Weights of a small GPT-style language model, trained from scratch on English Wikipedia.
Training: a variant of Muon for these matrices, 132M tokens, 8069 steps.
Each number is 128 + 32 x the weight over its row's rms, rounded and kept within 0 to 255. Layers, rows and columns count from 0. Numbers have three digits each. The size before them is the row's rms in percent of the matrix's.

# gate: layer 9 MLP gate, 192x64, rms 0.221, rows 160-191, columns 0-31
# up: layer 9 MLP up, 192x64, rms 0.214, rows 160-191, columns 0-31
# down: layer 9 MLP down (transposed), 192x64, rms 0.163, rows 160-191, columns 0-31
gate160 096:098141146167109097176068158099127187150108132091094107116074124127127137103134131097132119125148
up160 104:159139075125101139103114169121175127154168108144106175073102123108134193128093125063131122124142
down160 104:121107118153126136114139071175142170134077118066123119107138086131118118102125132117169169132178
gate161 091:143191112114084120110167139144196093121166062141117107088120158093108103166113107142119117183159
up161 106:114120185099139128083083127151115099097076115140136166060136134076111087118089093152116118148180
down161 104:097128151152118100176140117115148182162132146144090092154152128240117161118119121156146119140140
gate162 110:089079129182114106126181095116135155081129132150065142135139085164128136101116089118133136122112
up162 103:111104121123094197106095111144066143113147103156121134105061113065072153089160151123152099074150
down162 095:118132110090109162116092175101105145104174101114114164075079105163129049051088138082103124129161
gate163 094:123112113082148142098097156071107156128122086129139056125080108137156097150103175131140069131137
up163 096:098175118105138170075169092168129157132132124129201117122150185092136144128173048141219171121125
down163 097:052082149111069101121152157117150099155130136098093134096119115087166122118141160134111091154091
gate164 110:142171122161192141112100148184127134137094074130106133131074144179077140138138152133096179159123
up164 107:126141121121114071164126126152164126101107147125119165150084139144115144087053085136104118080091
down164 108:190117171139098131147110093166095128104094141170127168148066078118083166138124121148086125206171
gate165 108:118106085131164095133133197142113189129116119183096050087127131113147050085135116143134140155149
up165 103:179152087168083082124114150092157092161081064143120108144101109108054215116082086117137128172101
down165 106:105151090200122113140104135090155071109206134077135169157142132126164169173121138126129151138108
gate166 126:072144094197189153136134176121095114102109135168120098138107104143077127134153127098132163116166
up166 121:101147091167130098112103169149101143120131113096125147177128048147046109150139142152107152145121
down166 117:099146132096118133134172164093157126105131084109144131152128133122137094108128153095110119133151
gate167 106:105158127113121118162110144109050116135154090117106058138176107149110138130070094092075128109181
up167 100:165086098143103108061134095123108118144111182184071123175123146109148126149143118148124116155113
down167 099:120102070158124135161133125108158088110121125159131173115135074131082175157153114180197146140120
gate168 082:134100115163109088107126057130160125121132162132141113193131110126135116116133191121140169095106
up168 082:109129096144154146169135062112118138140143088102128200111154132112177169158115145134145121168138
down168 089:104137130149032109120087122131110163166077144128117117182166082139105123173126183101114130122117
gate169 112:070130130080149110086108112125116123122149122149108054143104152110113168122067073135108067181094
up169 092:143176176130140110146098127123146091077162106076119203120214141079070117131120161162102076146085
down169 102:121149187160087100110093089197105091110137119185140105136094170106122071107153110074115123142153
gate170 107:164097088106162087138167055157134135102132125127095124194159109197140087133142102130099107077125
up170 104:169120137072162106072127108119141083143176184102132139116128138162094111108162107078133099152179
down170 100:030150136162068108146098247113155182106070140170111111102131133116096139095127132108130120143124
gate171 106:153103121160173093142163153125173136059046079129103116145121098181117123125117105112095200150161
up171 114:116199138136118084122115141177142153196151157111144136102174169148134120109099136110140119147173
down171 117:133163086118093073133123163091130166116155228136161147140127162141105145139135137146134109085125
gate172 083:151150158107140185111135118127075122172112152104171120159124187186116104133154154067174119103134
up172 086:138102118107143137132133134052119160099153152130126154091159121121167119057164126190122084110132
down172 083:127162146132097138156128138157121115186090141096144148126110129208099095105145152088170167114105
gate173 102:094145091084117079084111124128072143127124066206153064116136091147125151080142112121173121062170
up173 111:149134133072126104110095119083110119160165170125122057159170123146079094104108124119137134161121
down173 103:112097071147094136156090155156197122093139174189144083153147128089118090092145071156081161141141
gate174 109:165135133128154146085058076121181169114106132140093114107146155177158177118124148086090156132136
up174 099:124108115142105164171141152145166125105112126162146085132085147160161118174084177089160123115139
down174 094:153141153146116144146157173082146158133195110127147153100126146062090092102090125159098119103121
gate175 096:138094151205211165102104092108084158134151115113100092133105140147165109092141092120222110129109
up175 103:158090156099179155156185118104091079124099155106118139113100157164173147137153166188136174157154
down175 099:112124127153142104113113180145165134153067133157117161084148136130060065108144115141202074060131
gate176 082:105164038147130121116240100122125118100124138126158150156078114159130128138158178136148137138160
up176 093:104137113198139135088093063154075092150141119090133121144075123148098132122161101108116109122101
down176 096:149138105138168148094094149123056065127130089140101160149153088152148112133155099084071123096082
gate177 107:141110122120160108109110105137131157060054140131081125148065080130118123048105147175061127135140
up177 102:125175156146182114133099144077136104146149151098194094171124087111134140149144200057120111147092
down177 104:156151158142115210154092116079120107213075083153166132087147100150104176153120119175156187148113
gate178 107:138132110136107100099128097118094066104107142070178113097128149091105175098132162099060135113122
up178 115:143135105087172052136134125103138081168128106112158139122156151084137106101081127080155148142160
down178 117:097149137142181143139092141128086117131183064139165110100160097151110087088117161062157124140104
gate179 099:136183128078131138133091175116182135129187089177105151171187131063163104146124124140131147118156
up179 094:160104137133159150099173176109154146189147076084121194131131124086159172111120112138172104107136
down179 100:169149080090119067084136144153161157087123130121082164163151129114160136145070107145119135124130
gate180 104:119132124115090133159085123186139158123135111164106168181093087119168199149118154048145114096088
up180 091:080148115083180153146161050159148148129068115071125146119107127105130106151147114093120122149155
down180 097:109159124134072090168135174187082144102133117180165219163116115089152144127151095113120179137135
gate181 087:101081131097068069144100098140085148095173147139058131109152182140176089152147095109152172127100
up181 097:122124092126186176084062109087125090110127066115119109147076113107132110100089098108139110132093
down181 108:177131118134140164056111147107093114105113094136148098184116070132129120157105162104123196116076
gate182 110:071111101110130115149097137137107142142163202072151094170108135149152193067139110172111098115155
up182 105:141148142086110131178165118155071140078142156172097100108159100221146130079138134123160097166135
down182 101:132125119083151116149197131107165138147114122181099118123148111144134107159053117141125088144086
gate183 109:132146162142140088152144107138156124106176133052117071137087134104163112088135125151072137155117
up183 109:091125093116116099101083141127099106154136122134138122092188125122088148127150139142194185080078
down183 103:140081102183208112126120109141147121142107172173092116165113160181186118165077105106115136090117
gate184 094:101134108098178134135127126090107162131085139181104136144146111118153090134174182167118111106195
up184 099:153187111134121102098114111169110161118155155053167137151144140089098152147095118133165109112106
down184 105:121146091096185120093092110109134139063070133147113159133204104090160115117175171141106097156104
gate185 097:108106108090093116121181149111148136170122147136168116178084090105127141084158096071126116165145
up185 100:115152095161175134122165133087163152080111132094172083172098135087104100124100113081146109148121
down185 098:117126122109066101160163133107170129148249194181144109097182097082133145157127150112077121106133
gate186 099:163151122148112092123100125103165128107138159128096083111098111156128176053119116145114162125096
up186 097:105154152072114071145128120101123188088127189097147121124133154119068097124089155109090134108096
down186 097:147143157160139188110135163135110095133098161166108117138071076115096151135103118129173125137154
gate187 105:103104052115141143108061141126133111139166119124132149177171095138051100134113137123098166133115
up187 095:178098100110175196168136172138148138113110116091078140121075092151066075119120119107048148176154
down187 096:091192225130130086128174109143141129123155085123140160086073165129136079124115137169117133133183
gate188 091:098105097111106145110127127117150131147151169129097134072144174140088068170157126174099135059114
up188 108:139105171115130136094101136064173100130171122124098161127111131158090177152089137100082104160100
down188 106:135117136162108145101159146121161043146120125130161157129084100154091171153094142110102139140068
gate189 104:079137145093142095061116087150129125094119170129109120082125137133102177126174145133087069139145
up189 098:172183103069102143136102205167083115135128131058087169163122138124103123103089124134110124126126
down189 101:072121156119124105077145013129162140109120121167166077095118119108143148131191159145124077129125
gate190 105:157117093078120084163081134079103168097161089120143068147089133153135148118158086151133138162139
up190 103:155090137132098193126114143141146112191161069137138086090146116101127115166173171135123072115157
down190 097:128109085109146082146114077047122151164144142138147122096112144151174137095130181130146192119147
gate191 106:104101171176142075108121164128182171085080123154081116174092112090125166114133129093085136146092
up191 102:173137097169113076169179148127149129119121131101122132138107082121144164150122112082131160061116
down191 103:172134136099126163117057103130042170115133149134174134123158146136107115101106156125148144207137